config.yaml
n_layer: 15
d_model: 192
n_head: 4
n_kv_head: 4
head_dim: 32
d_mlp: 768
vocab_size: 4893
activation: "gelu"
norm: "layernorm"
norm_place: "pre"
norm_eps: 1e-05
positions: "rope"
rope_base: 5560.0
rope_fraction: 0.5
qk_norm: false
attn_scale: 0.177
bias: "all"
tie_embeddings: false
parallel_block: true
init: "normal"
init_std_qkv: 0.0361
init_std_o: 0.00658
init_std_up: 0.0361
init_std_down: 0.00658
optimizer: "adamw"
lr: 0.00206
beta1: 0.9
beta2: 0.98
weight_decay: 0.13
lr_head: 0.0112
grad_clip: 2.0
warmup_steps: 510
schedule: "wsd"
decay_fraction: 0.772
decay_shape: "sqrt"
final_lr_fraction: 0.1
batch_tokens: 65536
seq_len: 1024
doc_mask: true
train_tokens: 315100000
steps: 4809
dataset: "wikipedia_en"
Each number is 50 + 12 x the weight over its row's rms, rounded and kept within 0 to 99. Layers, rows and columns count from 0. The size before them is the row's rms in percent of the matrix's.

# layer 9 MLP up, 768x192, rms 0.0835, rows 184-238, columns 0-63
097:44 40 53 30 48 42 38 49 45 61 49 47 69 51 72 53 56 49 48 36 21 47 62 58 45 35 52 58 55 50 69 60 25 41 42 42 61 61 51 45 55 46 52 39 57 50 45 52 52 28 49 48 59 55 35 57 56 50 69 53 47 47 22 58
091:67 56 54 44 39 55 59 53 75 61 32 72 58 59 50 40 46 80 45 56 46 50 54 62 50 59 62 63 47 44 59 35 47 64 43 41 47 44 52 53 50 37 50 50 30 55 49 57 43 44 63 22 47 29 55 52 55 75 50 47 55 48 60 49
109:59 54 68 21 60 56 67 63 55 39 41 41 53 47 64 64 74 78 21 62 58 55 62 70 52 47 59 37 62 68 52 64 47 50 42 70 51 46 78 50 53 27 55 34 31 39 55 51 80 54 54 57 55 47 38 40 59 49 62 42 41 43 59 45
060:66 64 53 51 54 55 60 45 51 56 36 50 49 54 74 49 74 63 60 60 39 45 65 63 58 45 69 48 41 65 68 48 34 61 55 51 41 26 71 57 45 36 44 51 47 47 87 65 44 42 56 63 55 42 46 36 44 53 37 21 52 55 37 59
108:72 50 42 66 38 59 64 49 69 78 48 37 47 37 32 52 43 46 51 45 67 46 41 52 66 51 43 47 51 48 40 31 33 66 37 45 76 60 72 54 61 49 71 49 50 38 55 45 57 27 56 34 57 51 77 41 25 36 49 40 54 52 45 56
102:72 59 62 39 52 45 52 54 32 43 55 56 42 44 59 76 58 63 58 58 27 33 46 45 50 42 51 53 55 43 49 67 44 48 46 37 60 38 46 12 46 48 68 76 37 56 35 63 54 53 52 52 54 58 59 54 72 41 34 41 71 49 57 46
101:53 64 44 36 35 40 61 49 37 60 45 51 65 44 60 55 54 61 44 45 49 29 75 55 93 53 44 65 72 71 32 29 52 28 70 53 67 49 66 42 62 46 50 52 41 61 43 62 49 40 37 46 56 50 50 46 47 39 46 52 60 26 49 51
099:61 48 78 50 41 37 48 68 52 46 63 50 58 28 54 36 36 55 29 51 52 63 61 44 52 66 49 60 69 58 63 64 51 53 56 54 51 60 47 58 45 59 55 44 41 62 47 54 58 50 64 75 53 50 60 51 60 34 63 44 44 46 45 27
106:68 31 32 45 36 21 68 57 42 69 51 56 47 48 46 55 42 36 53 48 56 38 56 48 38 39 66 69 46 43 71 44 59 79 50 54 62 26 51 53 62 43 50 50 61 31 50 74 52 56 75 36 51 27 63 44 71 36 53 38 40 41 42 41
091:37 54 49 44 49 53 53 51 33 61 56 39 56 49 51 38 64 61 41 33 78 49 46 56 58 73 59 67 47 54 33 51 38 60 49 42 52 41 29 37 49 48 57 34 69 52 66 46 65 24 27 62 48 47 60 64 80 78 38 32 63 43 56 71
098:37 30 45 45 58 38 41 30 34 58 18 46 64 48 59 62 46 55 55 53 55 61 51 76 48 39 71 59 36 47 50 41 45 32 39 38 65 50 37 31 53 63 80 47 43 20 55 43 48 46 49 54 49 45 34 53 56 62 58 35 57 48 35 61
099:36 56 52 43 40 53 61 37 44 45 30 33 48 55 52 67 33 59 56 51 23 46 62 47 60 66 66 45 40 53 61 61 52 46 52 66 48 50 61 69 54 32 39 72 43 51 39 53 48 48 54 40 49 46 49 65 60 48 44 38 40 17 62 46
092:36 52 41 48 53 48 42 56 49 42 45 52 57 51 65 46 56 57 45 56 45 39 44 56 59 42 45 58 76 48 43 65 18 70 63 53 70 56 39 50 34 59 63 44 30 38 52 55 40 39 57 39 53 65 68 66 64 42 40 52 51 59 54 64
113:55 44 66 57 46 71 42 47 26 50 37 59 54 43 49 57 63 32 62 25 46 37 30 67 61 51 55 67 40 42 46 57 51 43 58 57 52 57 75 42 43 63 59 70 23 34 61 50 44 34 60 61 57 57 56 28 48 29 58 45 68 44 44 49
108:50 45 51 51 62 48 47 34 30 43 46 38 51 21 54 52 67 56 42 46 74 66 26 52 43 47 61 62 56 40 53 56 33 67 67 47 48 48 38 50 35 52 56 31 41 50 54 62 69 45 59 69 56 52 50 54 48 61 37 40 59 42 37 43
102:43 66 23 37 60 42 55 54 41 56 22 57 59 62 61 69 62 37 59 40 38 48 47 50 59 43 39 53 34 51 57 42 55 44 33 16 44 49 69 56 40 54 50 64 41 38 48 51 43 62 50 36 62 33 26 42 65 55 42 54 61 54 40 61
088:47 48 35 53 42 45 41 61 39 57 60 57 45 57 46 51 49 59 42 60 57 43 50 52 54 36 57 69 37 41 68 55 69 73 71 43 64 32 64 54 46 55 61 49 60 39 54 63 41 60 80 67 47 38 47 66 57 65 46 57 53 49 44 36
095:33 68 54 40 41 60 69 66 29 39 63 65 58 39 47 35 48 59 64 50 53 67 55 37 46 52 78 45 61 50 66 74 43 64 45 49 49 51 52 58 56 54 59 35 41 50 50 60 60 62 45 47 48 60 53 43 64 53 45 64 51 31 65 41
096:38 57 65 45 56 51 60 33 23 48 67 54 39 43 62 47 54 45 54 36 58 48 36 71 34 29 54 57 57 59 57 43 31 48 53 57 67 56 52 43 59 50 62 48 27 39 65 42 55 52 67 64 43 40 73 56 71 51 46 35 63 60 49 37
100:53 43 59 42 43 54 59 64 49 51 27 54 50 37 69 43 63 43 41 48 66 44 53 47 65 55 66 27 45 44 48 56 47 43 50 50 51 42 65 44 20 49 43 38 52 50 43 59 50 35 79 50 68 34 59 52 93 41 18 55 53 53 41 52
097:55 38 51 55 54 41 33 58 46 71 60 59 55 66 58 57 45 55 39 65 53 69 65 57 63 60 44 56 60 67 58 52 63 54 52 26 56 47 43 27 65 39 28 42 49 48 59 65 61 56 61 61 55 62 48 46 65 48 49 57 37 31 56 36
096:38 67 43 57 45 39 64 41 65 58 22 72 52 40 52 33 50 63 64 57 63 74 57 34 38 55 62 75 58 50 57 44 48 64 46 56 53 50 34 52 59 42 39 52 51 37 55 34 51 38 50 64 47 71 51 45 52 50 42 30 51 46 41 40
092:51 40 50 61 38 65 64 54 60 54 57 65 49 67 41 56 78 54 58 74 40 58 65 39 56 68 47 66 67 56 55 62 47 47 32 42 48 47 46 51 50 30 36 29 65 53 37 45 52 38 53 72 55 37 40 45 48 41 35 55 34 54 58 41
101:52 47 55 56 60 46 57 47 61 56 37 55 40 63 66 52 56 46 49 60 46 62 52 54 51 58 43 53 49 44 62 47 52 47 45 54 48 48 63 38 52 33 46 54 53 22 93 56 34 51 46 56 36 43 44 51 52 46 75 41 47 58 40 34
085:64 58 66 61 49 36 62 54 36 57 46 53 61 39 52 54 35 66 59 55 38 38 52 64 99 64 67 46 49 78 42 63 60 52 48 69 44 45 51 48 32 53 53 34 38 72 69 56 34 43 59 44 51 46 56 54 84 51 33 61 72 45 37 43
101:41 51 34 49 53 48 68 39 37 51 22 57 43 46 50 64 43 40 80 76 55 50 43 51 56 37 46 49 55 53 60 28 39 56 46 54 64 50 73 38 41 30 54 58 35 31 57 70 44 18 46 38 56 56 70 43 55 42 47 39 36 45 42 42
099:47 73 58 44 50 40 43 52 31 36 33 59 57 38 64 65 69 47 78 56 45 61 34 63 49 45 35 48 45 43 57 51 47 40 53 44 55 55 46 34 60 49 55 46 52 20 56 37 48 42 45 58 91 36 54 64 54 40 40 46 48 28 42 43
106:53 43 40 57 58 37 61 43 37 59 41 45 61 31 46 43 56 35 50 60 46 49 44 79 67 66 69 52 54 41 64 33 52 48 40 52 27 47 76 52 70 36 51 51 59 52 70 45 67 34 55 42 46 41 45 45 33 33 36 66 60 46 33 67
092:66 61 45 40 44 37 58 68 51 34 61 47 37 44 43 53 44 60 83 29 37 60 43 48 61 61 61 55 38 50 49 40 48 53 56 57 49 51 54 49 39 55 45 65 34 47 59 73 50 50 49 67 72 64 68 43 69 25 50 24 56 32 41 53
092:47 37 56 41 29 77 35 57 48 44 63 58 60 59 67 60 59 61 70 59 58 46 62 40 45 35 40 45 62 63 58 59 61 29 70 51 45 58 53 32 65 47 37 38 44 51 41 54 54 53 50 39 62 45 33 58 69 49 74 48 62 45 46 52
096:34 72 58 33 32 72 45 67 30 73 37 34 53 55 40 58 35 52 60 55 49 48 36 63 48 58 46 43 54 76 62 57 54 40 36 71 37 47 81 29 28 40 48 40 25 60 54 59 58 47 33 45 58 60 61 38 66 54 64 51 36 48 53 23
098:46 58 47 46 67 56 56 49 40 56 38 42 58 55 43 66 38 65 41 40 71 55 36 35 45 29 47 46 52 26 55 54 63 36 26 51 65 66 50 45 50 45 44 64 32 39 67 54 36 51 56 54 50 62 69 43 34 33 59 33 49 27 24 56
116:27 51 56 36 44 52 35 22 43 43 56 56 65 45 56 73 55 38 40 27 41 52 54 73 44 44 46 63 51 49 59 43 37 35 28 44 55 48 66 54 58 50 37 61 67 51 58 49 56 30 52 42 42 56 50 37 50 48 72 42 57 37 25 63
078:38 55 67 47 53 41 60 57 54 59 25 70 70 48 51 60 68 47 63 55 44 47 57 47 60 64 66 41 61 69 55 62 46 53 41 50 50 46 69 54 57 40 61 55 43 44 65 68 48 51 54 47 77 47 41 49 53 42 41 49 51 62 33 40
097:42 57 58 40 76 46 53 51 49 52 39 47 47 47 31 53 39 59 63 34 42 64 62 59 58 47 51 56 51 38 64 34 45 26 51 37 62 51 63 42 60 55 51 62 70 40 67 63 54 26 48 32 69 46 76 39 43 27 66 35 65 13 55 28
116:54 49 42 46 42 44 52 47 38 53 38 53 47 54 58 53 58 47 55 49 42 43 39 44 56 48 52 59 43 75 66 42 29 72 20 56 43 41 49 58 43 19 59 69 71 56 62 49 59 34 60 47 45 57 42 42 45 81 40 47 52 43 46 53
103:86 47 33 69 33 43 33 49 51 44 41 49 56 41 50 52 34 55 66 40 40 31 51 51 62 33 40 59 41 39 41 62 26 42 50 58 72 38 51 59 64 53 58 67 48 30 43 72 37 42 44 29 72 43 46 55 57 62 42 52 59 51 58 54
107:48 31 43 50 73 32 47 58 42 65 59 46 60 40 67 60 42 50 43 39 50 51 71 55 64 56 59 61 57 65 44 34 37 44 59 45 47 70 56 36 57 59 50 66 53 38 46 54 60 27 34 54 51 47 55 38 52 38 23 54 41 37 23 70
070:34 38 44 44 41 44 47 55 42 81 51 49 54 41 65 51 58 33 49 55 41 51 44 39 76 55 66 77 69 51 48 53 42 42 43 36 58 31 56 38 64 54 55 51 30 54 65 75 49 37 73 46 69 44 48 52 59 18 55 51 61 42 38 52
104:53 28 40 28 42 31 44 65 35 47 33 57 50 36 63 71 32 56 42 37 39 58 55 40 60 54 50 43 75 63 46 52 49 36 39 43 76 51 57 51 39 32 59 83 55 59 33 57 59 44 59 54 45 33 15 22 42 45 25 54 54 59 48 44
101:61 76 45 60 44 59 20 53 51 39 35 63 31 54 52 66 55 48 55 44 43 42 38 47 65 68 47 66 34 60 37 37 25 37 37 54 40 38 52 44 39 55 47 44 41 20 67 57 52 42 63 36 65 73 37 51 64 60 70 53 42 42 40 35
091:59 41 51 21 21 32 39 42 33 54 33 53 85 70 66 44 51 58 47 48 57 50 65 57 38 57 58 58 35 53 72 62 65 45 48 49 56 45 59 56 41 50 60 51 68 46 63 30 49 44 45 54 37 58 45 33 49 23 34 42 56 26 31 55
098:59 65 58 40 42 64 52 45 65 44 32 71 53 46 66 56 41 30 43 49 64 45 62 41 53 21 75 44 39 43 38 46 42 55 63 63 83 17 40 51 52 57 31 57 34 48 67 36 49 67 58 40 62 61 43 46 49 54 43 43 53 30 61 74
107:48 55 48 53 76 51 77 44 46 71 46 48 76 27 35 47 43 76 59 47 53 66 36 46 64 56 63 59 46 70 45 24 44 60 56 41 73 58 62 46 52 41 60 40 39 52 57 67 51 26 61 68 55 62 41 42 40 38 45 55 61 42 44 40
109:66 72 09 23 67 24 43 44 33 41 45 46 45 52 54 43 48 40 55 49 38 40 50 57 53 76 59 40 60 59 27 39 38 58 46 46 37 58 78 52 47 78 48 53 40 37 62 86 47 49 53 49 77 70 52 48 56 47 37 41 65 52 53 53
108:46 53 59 50 63 58 44 54 53 38 47 65 51 45 70 48 53 32 65 37 31 56 64 63 49 47 87 49 71 58 77 50 23 57 48 49 46 70 62 55 77 45 42 75 51 33 32 59 49 51 53 52 52 61 35 23 39 62 69 50 51 52 39 49
092:46 53 66 51 46 48 58 54 53 50 47 50 36 57 33 51 36 47 43 70 42 59 66 68 53 54 63 53 59 55 66 65 24 77 55 42 45 49 60 47 50 52 47 53 54 58 44 54 51 29 53 44 48 55 60 66 78 49 43 38 39 37 46 48
097:49 48 63 39 49 46 72 57 39 48 50 86 62 60 44 54 63 57 52 44 43 37 26 64 40 49 60 46 45 49 51 61 48 38 49 69 49 48 42 41 65 40 74 50 33 40 61 43 55 54 44 50 70 50 27 49 49 35 51 51 56 57 33 62
133:51 37 45 41 57 35 62 38 24 60 40 52 51 56 66 60 46 55 43 34 61 64 47 48 50 47 50 51 60 79 57 51 55 33 47 64 55 56 56 50 46 56 68 63 34 56 46 67 49 62 47 63 45 56 39 45 61 51 33 36 73 38 28 55
108:38 58 54 50 73 29 61 56 29 24 51 48 37 38 60 28 61 45 54 39 64 64 43 50 51 45 44 60 55 47 57 53 54 48 63 50 49 36 52 53 42 62 65 28 47 55 80 43 47 47 61 46 60 35 48 58 63 51 50 47 65 53 36 75
103:44 56 46 53 31 53 50 46 43 57 47 38 63 45 37 56 28 73 35 51 28 51 63 59 58 40 54 56 40 73 60 38 52 43 44 60 68 44 67 27 40 55 51 44 43 46 61 51 59 53 49 64 75 58 60 38 57 81 44 42 59 24 62 49
101:44 61 58 34 68 55 60 48 42 62 45 44 58 51 72 55 48 68 40 42 63 36 59 32 49 36 53 46 53 60 45 39 50 53 80 53 63 54 70 63 29 59 40 40 44 43 54 48 40 55 65 47 65 52 42 22 74 49 66 57 58 50 52 51
100:58 57 45 44 43 32 48 42 42 62 39 42 32 55 63 43 49 38 43 34 58 44 24 33 45 56 42 60 51 58 50 74 58 55 42 58 55 51 55 46 50 48 60 45 50 47 54 59 56 45 55 57 55 71 40 54 75 69 29 61 63 47 38 29
098:47 57 57 49 66 60 57 35 62 53 34 63 31 53 59 72 53 51 47 39 34 39 30 49 40 45 50 55 49 45 60 54 45 54 52 66 47 36 70 59 62 53 57 67 57 60 54 54 34 48 61 50 59 67 45 53 40 21 48 50 72 30 44 51
107:58 58 46 45 70 32 48 42 68 55 35 69 52 24 62 38 50 38 35 57 51 54 47 58 62 51 45 51 36 38 50 22 33 51 47 60 41 27 55 53 24 46 33 57 37 56 54 58 30 38 61 47 46 58 54 58 37 45 42 56 47 43 53 73
# layer 9 MLP down (transposed), 768x192, rms 0.0707, rows 184-237, columns 0-63
092:42 46 56 50 20 62 40 29 50 39 29 63 56 61 34 63 54 63 44 54 68 32 54 40 38 60 57 38 25 52 42 72 85 54 53 54 46 40 65 58 55 49 39 60 36 62 53 69 43 66 54 51 43 63 81 26 62 64 55 25 64 28 51 62
085:34 70 46 52 63 41 43 64 31 57 52 55 35 32 75 63 61 19 60 57 54 55 47 37 60 47 51 47 55 63 44 48 50 31 68 38 43 49 51 32 44 58 62 60 38 41 54 60 45 56 42 68 46 37 48 21 38 35 51 43 44 62 45 51
090:54 47 48 48 73 36 59 57 48 54 71 50 54 25 47 63 62 49 51 22 54 80 38 46 77 52 56 22 41 61 59 51 43 41 60 62 60 46 49 45 46 49 48 40 50 51 63 42 60 47 38 34 50 55 46 53 66 53 44 41 58 56 61 54
115:50 67 56 43 49 42 61 47 43 61 39 53 57 47 74 49 69 60 55 44 43 47 61 62 63 54 64 66 54 54 68 53 45 57 48 53 63 23 59 49 43 41 57 57 46 31 80 73 48 41 67 53 69 48 43 44 60 50 39 37 66 49 28 62
111:51 57 53 70 54 65 54 58 71 48 63 28 45 61 55 47 54 55 69 61 30 38 44 45 38 35 49 63 48 35 53 48 37 57 66 61 56 56 49 67 49 62 41 52 64 44 58 52 62 61 45 63 46 47 45 54 27 45 40 50 60 62 45 64
097:51 56 37 74 54 44 58 45 60 62 47 56 60 51 54 36 35 37 53 39 60 54 58 58 45 62 44 49 50 56 44 58 58 47 88 61 46 49 38 43 54 53 68 09 36 31 71 54 30 52 44 47 52 67 54 57 39 73 69 43 40 49 47 49
090:52 80 62 67 45 58 52 52 47 71 44 76 44 33 48 50 28 50 40 52 54 58 54 52 54 62 62 48 45 45 31 63 50 56 54 59 50 44 57 44 51 35 44 49 49 43 36 31 41 26 60 25 52 46 57 45 60 56 62 58 52 42 36 38
103:60 44 21 51 69 53 69 36 42 63 35 47 34 66 30 59 60 47 52 64 30 37 33 56 53 56 52 41 24 53 49 56 44 42 56 69 41 44 59 45 57 45 63 49 30 28 54 49 57 67 28 45 46 41 50 61 45 72 39 60 61 40 57 56
099:47 60 65 69 51 71 39 64 32 26 35 50 44 46 54 68 72 55 48 39 47 39 51 43 51 69 41 34 66 62 33 57 46 29 55 51 49 68 43 69 66 49 33 64 38 37 43 40 33 44 55 48 53 58 48 60 59 68 28 49 46 56 39 41
097:51 44 52 46 62 47 59 46 63 50 48 42 49 63 58 64 36 43 60 72 31 43 46 57 50 56 44 33 50 54 62 50 67 48 35 61 59 51 66 54 58 41 62 62 10 31 43 44 38 75 62 65 42 33 56 45 30 39 46 61 42 57 46 47
093:58 66 58 41 46 61 55 49 68 70 58 41 45 20 42 41 50 42 44 52 47 21 59 59 79 55 56 57 58 41 57 52 52 38 42 57 41 64 42 59 59 36 62 57 55 47 43 50 35 57 48 40 42 25 52 54 65 46 39 47 52 53 71 59
091:62 36 38 62 67 50 27 58 81 54 57 68 50 69 51 34 65 39 44 52 61 50 53 51 41 55 33 55 88 62 38 41 45 54 32 33 45 57 49 42 52 59 42 33 50 50 57 50 52 53 51 48 59 51 42 25 47 50 42 50 62 60 42 30
088:37 49 55 44 50 61 42 53 50 46 61 21 50 51 37 48 41 46 60 57 34 37 57 51 60 46 50 46 30 52 71 27 65 37 39 56 35 39 63 61 53 32 58 63 77 67 43 59 62 68 42 51 44 45 45 53 40 51 65 35 59 41 43 51
107:64 33 65 41 37 69 44 66 73 55 73 55 35 32 53 30 51 48 48 60 73 43 50 52 52 58 50 32 41 59 63 39 48 55 51 46 50 60 51 32 42 53 57 46 60 45 41 51 39 57 51 47 60 71 38 29 47 26 63 49 35 40 39 46
133:69 38 43 58 51 65 73 65 26 54 36 59 54 40 44 64 44 48 62 57 53 48 46 35 43 38 28 60 46 51 44 52 54 35 63 54 37 38 39 49 54 46 64 46 40 28 44 53 30 48 62 48 66 41 56 50 61 60 46 58 46 46 41 64
095:41 26 74 41 31 77 50 58 44 49 44 43 64 56 61 34 39 59 28 74 71 58 66 61 49 33 53 49 54 49 53 78 70 30 63 60 65 58 42 51 52 41 66 50 21 54 39 36 63 44 52 55 24 62 53 51 39 58 53 63 54 42 61 55
099:65 62 48 30 45 51 52 35 61 46 39 45 55 50 66 35 60 33 55 40 47 53 53 55 52 75 41 46 60 81 39 56 34 24 25 54 51 65 36 40 70 46 63 58 38 67 34 38 61 38 35 39 52 60 50 41 40 37 69 51 53 60 57 45
091:57 55 38 61 46 48 46 47 51 59 52 40 52 68 62 71 42 38 18 47 64 42 42 68 37 58 33 49 45 43 39 26 39 60 47 62 55 55 52 55 36 49 56 52 36 81 68 37 38 54 51 51 38 41 43 51 57 40 79 38 55 51 46 35
094:48 49 37 52 39 51 44 43 60 48 26 53 74 40 45 56 44 61 60 48 53 39 62 42 68 60 61 53 32 41 43 61 66 56 71 45 33 53 54 47 65 41 50 48 34 43 48 63 50 26 18 35 61 76 23 51 55 54 52 44 10 39 58 62
094:41 51 48 42 52 38 44 37 47 47 49 72 54 49 44 40 56 65 52 54 45 49 52 44 48 46 42 84 51 37 53 55 61 55 55 49 73 42 44 55 60 58 46 62 44 61 48 48 66 41 48 36 35 54 47 44 35 71 41 54 40 40 62 65
094:40 56 61 14 26 73 56 46 51 53 54 46 17 33 40 50 44 66 33 42 31 39 49 46 36 41 56 61 59 36 44 44 57 40 49 51 55 48 57 39 45 66 63 55 71 48 45 42 33 48 48 40 44 35 48 55 44 50 45 45 66 51 45 67
095:45 39 48 56 59 61 33 59 22 44 65 33 60 39 54 63 36 42 42 68 26 45 60 57 73 30 56 20 63 54 47 62 44 38 53 39 46 32 76 47 41 54 49 45 24 72 37 40 50 65 51 49 44 47 43 58 47 48 50 50 47 48 58 55
097:68 48 35 33 42 33 40 48 28 54 48 54 43 30 40 36 41 42 50 38 63 56 51 59 61 33 59 36 60 54 49 55 44 73 61 66 47 43 44 52 65 56 55 67 33 53 47 57 57 51 41 42 62 72 60 53 54 59 67 33 73 32 36 44
101:55 42 37 25 26 39 51 44 43 49 51 58 52 52 29 64 57 66 64 42 54 43 44 49 30 45 55 42 47 47 47 47 61 49 30 33 76 38 58 48 43 24 41 56 59 69 24 37 61 39 40 53 83 60 64 49 67 60 51 71 59 50 48 73
077:46 51 47 35 59 63 35 50 64 51 60 58 40 42 47 56 35 20 42 55 47 39 89 45 45 41 26 44 62 36 46 49 48 59 63 53 57 41 41 41 49 82 53 28 57 55 61 44 61 42 25 33 44 59 57 67 44 65 54 42 49 67 73 50
097:67 23 46 39 47 48 39 65 41 53 57 42 60 37 48 53 60 65 35 32 38 25 66 55 39 64 62 59 43 57 36 50 34 37 73 61 46 55 40 61 49 51 63 59 57 84 57 41 38 73 54 51 31 54 71 43 57 33 53 44 51 59 47 50
104:46 60 39 35 50 46 52 53 47 48 61 52 50 48 32 39 63 51 40 71 41 35 57 60 34 62 37 59 75 49 46 53 63 66 61 43 63 42 56 76 53 65 35 48 75 54 58 51 61 42 49 46 29 42 60 49 33 83 51 63 50 54 62 53
102:65 52 64 47 51 39 53 51 95 54 66 41 40 66 45 59 52 44 62 52 43 52 58 51 27 43 56 64 38 67 42 54 40 39 53 43 47 29 39 33 58 37 38 42 48 27 51 46 41 69 54 61 54 82 52 65 66 53 59 25 36 55 58 58
104:43 52 59 43 65 50 62 42 35 69 29 65 65 57 53 48 66 48 40 61 50 36 58 47 60 45 51 61 52 33 72 66 44 49 55 53 63 57 58 64 49 54 39 34 61 49 35 37 41 62 55 42 40 51 49 72 45 59 37 74 70 58 53 54
091:61 56 48 77 42 29 63 50 66 43 49 54 31 68 18 34 50 53 46 59 41 48 39 56 46 58 48 67 32 36 44 54 42 67 38 48 61 34 65 70 21 43 59 51 63 69 45 51 56 43 64 43 35 49 54 58 40 61 35 33 52 40 44 28
087:63 42 49 37 40 39 40 51 72 34 68 54 71 53 73 61 53 45 45 52 37 51 73 56 55 80 40 30 69 58 54 36 55 32 52 39 54 61 43 39 52 48 39 57 70 61 53 54 35 50 50 54 45 57 49 61 38 23 36 48 46 34 42 65
091:31 42 48 46 46 55 34 66 58 35 72 42 57 48 68 46 62 39 66 63 26 40 76 59 55 46 25 37 44 48 40 70 31 63 56 42 38 54 52 56 36 58 81 46 52 61 67 49 69 58 42 51 52 43 31 43 62 39 56 38 50 84 52 59
119:72 40 61 57 66 29 60 30 58 57 54 66 58 51 50 35 48 74 44 50 54 66 64 44 18 48 23 47 37 55 50 55 38 71 59 51 57 46 49 49 41 37 51 48 31 38 45 48 33 59 46 44 69 40 38 42 65 61 67 63 65 52 52 34
123:47 68 55 49 66 53 56 52 36 72 30 45 54 43 61 52 59 65 54 48 45 62 56 48 62 50 57 60 51 55 68 62 51 52 43 46 60 36 57 62 41 56 63 42 42 33 62 68 60 48 65 41 75 56 55 59 55 42 40 45 73 48 22 49
094:64 42 45 41 48 58 44 40 50 48 64 60 69 52 74 27 67 30 60 66 59 49 55 65 27 45 57 69 66 36 58 51 42 54 34 61 47 42 54 49 46 52 56 34 45 56 37 41 66 53 51 63 51 44 46 61 62 42 43 53 44 56 60 59
111:47 54 63 63 45 22 29 54 49 28 49 58 68 44 59 26 39 44 62 45 30 60 61 51 49 50 65 35 53 47 66 44 58 61 62 43 45 48 48 38 65 56 60 53 36 37 66 63 39 39 40 55 25 66 51 52 63 52 71 36 24 56 54 52
103:30 36 70 42 50 49 67 50 36 50 67 44 39 70 45 31 47 68 46 52 18 75 55 51 42 52 56 45 61 71 57 24 35 67 54 55 39 49 55 59 44 51 43 45 47 70 46 48 69 41 44 78 36 64 59 61 56 53 19 57 44 55 24 49
116:33 71 49 42 50 37 33 51 41 60 56 56 65 97 43 60 50 43 73 52 53 31 54 66 55 41 60 61 45 41 39 51 59 52 42 43 50 40 46 57 52 52 53 58 58 40 55 26 58 63 49 36 70 61 49 34 53 43 71 43 60 64 50 44
097:46 65 53 32 55 44 49 46 44 62 45 55 46 36 77 51 55 47 47 49 38 55 46 62 70 57 51 72 53 61 58 40 38 55 48 45 57 29 56 53 51 41 61 58 39 37 85 68 53 44 71 51 72 49 56 44 61 40 40 48 63 37 33 68
098:47 69 31 67 45 55 46 27 46 50 83 61 47 47 47 53 51 51 59 55 56 46 44 69 24 54 59 72 56 55 57 63 79 48 55 50 57 46 36 61 48 58 31 42 63 54 43 52 42 58 33 44 40 48 35 55 41 65 50 60 45 70 33 53
090:32 50 54 47 53 56 62 68 49 58 55 58 57 28 47 53 44 53 60 62 51 55 52 54 30 41 72 30 71 44 65 63 81 56 61 50 76 43 58 69 63 42 56 47 45 56 57 39 50 61 52 48 26 29 51 76 38 40 46 32 51 55 50 64
096:41 47 59 80 65 65 51 56 70 40 61 33 48 38 47 43 32 43 46 51 53 48 37 74 64 44 49 56 47 49 39 38 40 40 50 36 39 62 54 49 60 33 27 53 40 39 58 71 55 42 30 31 75 46 64 42 40 58 31 61 40 70 66 49
091:44 56 61 68 71 41 50 56 51 50 52 50 52 50 43 29 49 70 42 56 44 66 53 50 59 83 42 48 61 52 52 55 42 49 46 31 45 46 42 54 49 27 82 42 44 49 41 51 49 53 61 51 42 26 41 47 51 49 48 56 52 42 40 36
096:60 55 53 68 65 54 57 36 28 48 50 54 42 36 20 40 56 33 60 54 46 63 56 62 32 64 32 62 44 48 59 41 44 44 44 45 71 36 53 73 52 68 50 45 47 46 28 54 56 66 49 65 58 30 84 77 40 66 43 29 55 59 60 53
112:53 23 75 82 50 53 65 56 61 64 38 44 63 09 45 47 66 60 63 45 65 49 57 59 61 77 40 59 66 31 60 42 39 39 59 60 32 35 31 67 69 41 56 51 35 46 50 47 63 57 42 33 49 43 53 57 42 47 47 33 43 68 47 47
104:48 42 44 32 59 35 66 40 31 55 46 40 52 39 40 68 62 57 58 52 51 54 51 34 47 39 40 47 57 40 35 62 65 53 53 50 55 41 30 57 57 57 33 48 48 42 57 47 54 47 68 62 58 42 61 52 60 46 46 46 35 39 36 54
094:37 46 42 44 55 55 46 44 53 39 55 44 44 37 47 59 63 65 58 36 53 42 43 63 47 46 35 64 68 43 33 44 64 20 51 40 58 38 53 47 74 63 48 62 20 48 50 39 44 59 56 66 62 46 39 36 32 41 48 50 46 44 65 43
095:39 44 51 65 64 42 52 43 69 37 33 41 57 37 51 46 45 34 33 59 72 67 61 64 47 53 37 66 53 38 36 33 56 52 35 36 36 70 45 43 36 40 49 51 58 61 69 30 48 38 56 71 45 54 72 42 65 62 63 53 62 31 44 29
156:54 45 26 37 51 53 61 43 45 37 60 36 46 44 54 50 51 47 64 82 47 61 32 34 29 61 49 39 57 57 59 51 58 31 39 57 43 54 62 50 29 51 57 59 22 46 59 63 44 67 44 65 52 23 40 62 40 59 44 54 56 33 44 47
109:62 53 42 49 31 36 55 42 70 44 43 66 43 59 44 69 57 59 52 24 29 23 56 50 34 49 37 43 62 52 43 48 46 64 40 51 54 40 70 24 55 47 60 74 59 42 55 37 31 36 44 51 43 65 65 32 53 50 62 56 36 36 43 53
107:61 62 66 40 74 63 60 46 54 40 43 43 49 27 75 36 60 34 70 41 47 61 45 49 40 59 39 70 61 33 45 69 35 51 33 46 45 78 40 62 50 60 47 58 55 41 38 51 76 47 51 38 46 43 31 60 47 41 52 63 55 38 42 72
090:63 77 38 60 50 38 57 36 41 61 51 50 40 44 38 41 38 30 61 44 43 41 51 49 50 66 61 59 57 48 54 53 38 58 24 50 58 50 58 20 54 43 51 47 52 72 53 58 70 21 54 67 59 51 56 31 37 58 57 47 48 62 50 42
101:37 57 58 63 48 55 76 57 44 33 68 46 56 14 57 42 47 67 51 59 44 59 72 81 57 38 61 52 35 58 51 68 49 53 53 39 60 67 54 69 52 45 31 53 40 58 26 60 31 67 35 57 43 33 66 64 56 49 55 45 34 42 63 47
096:50 66 54 37 70 44 39 47 61 39 47 49 48 73 42 75 44 47 60 70 75 58 30 49 62 55 39 53 40 55 68 46 64 65 41 63 48 37 46 37 35 58 67 31 54 20 69 61 44 43 49 29 65 38 42 47 49 53 47 55 61 37 38 72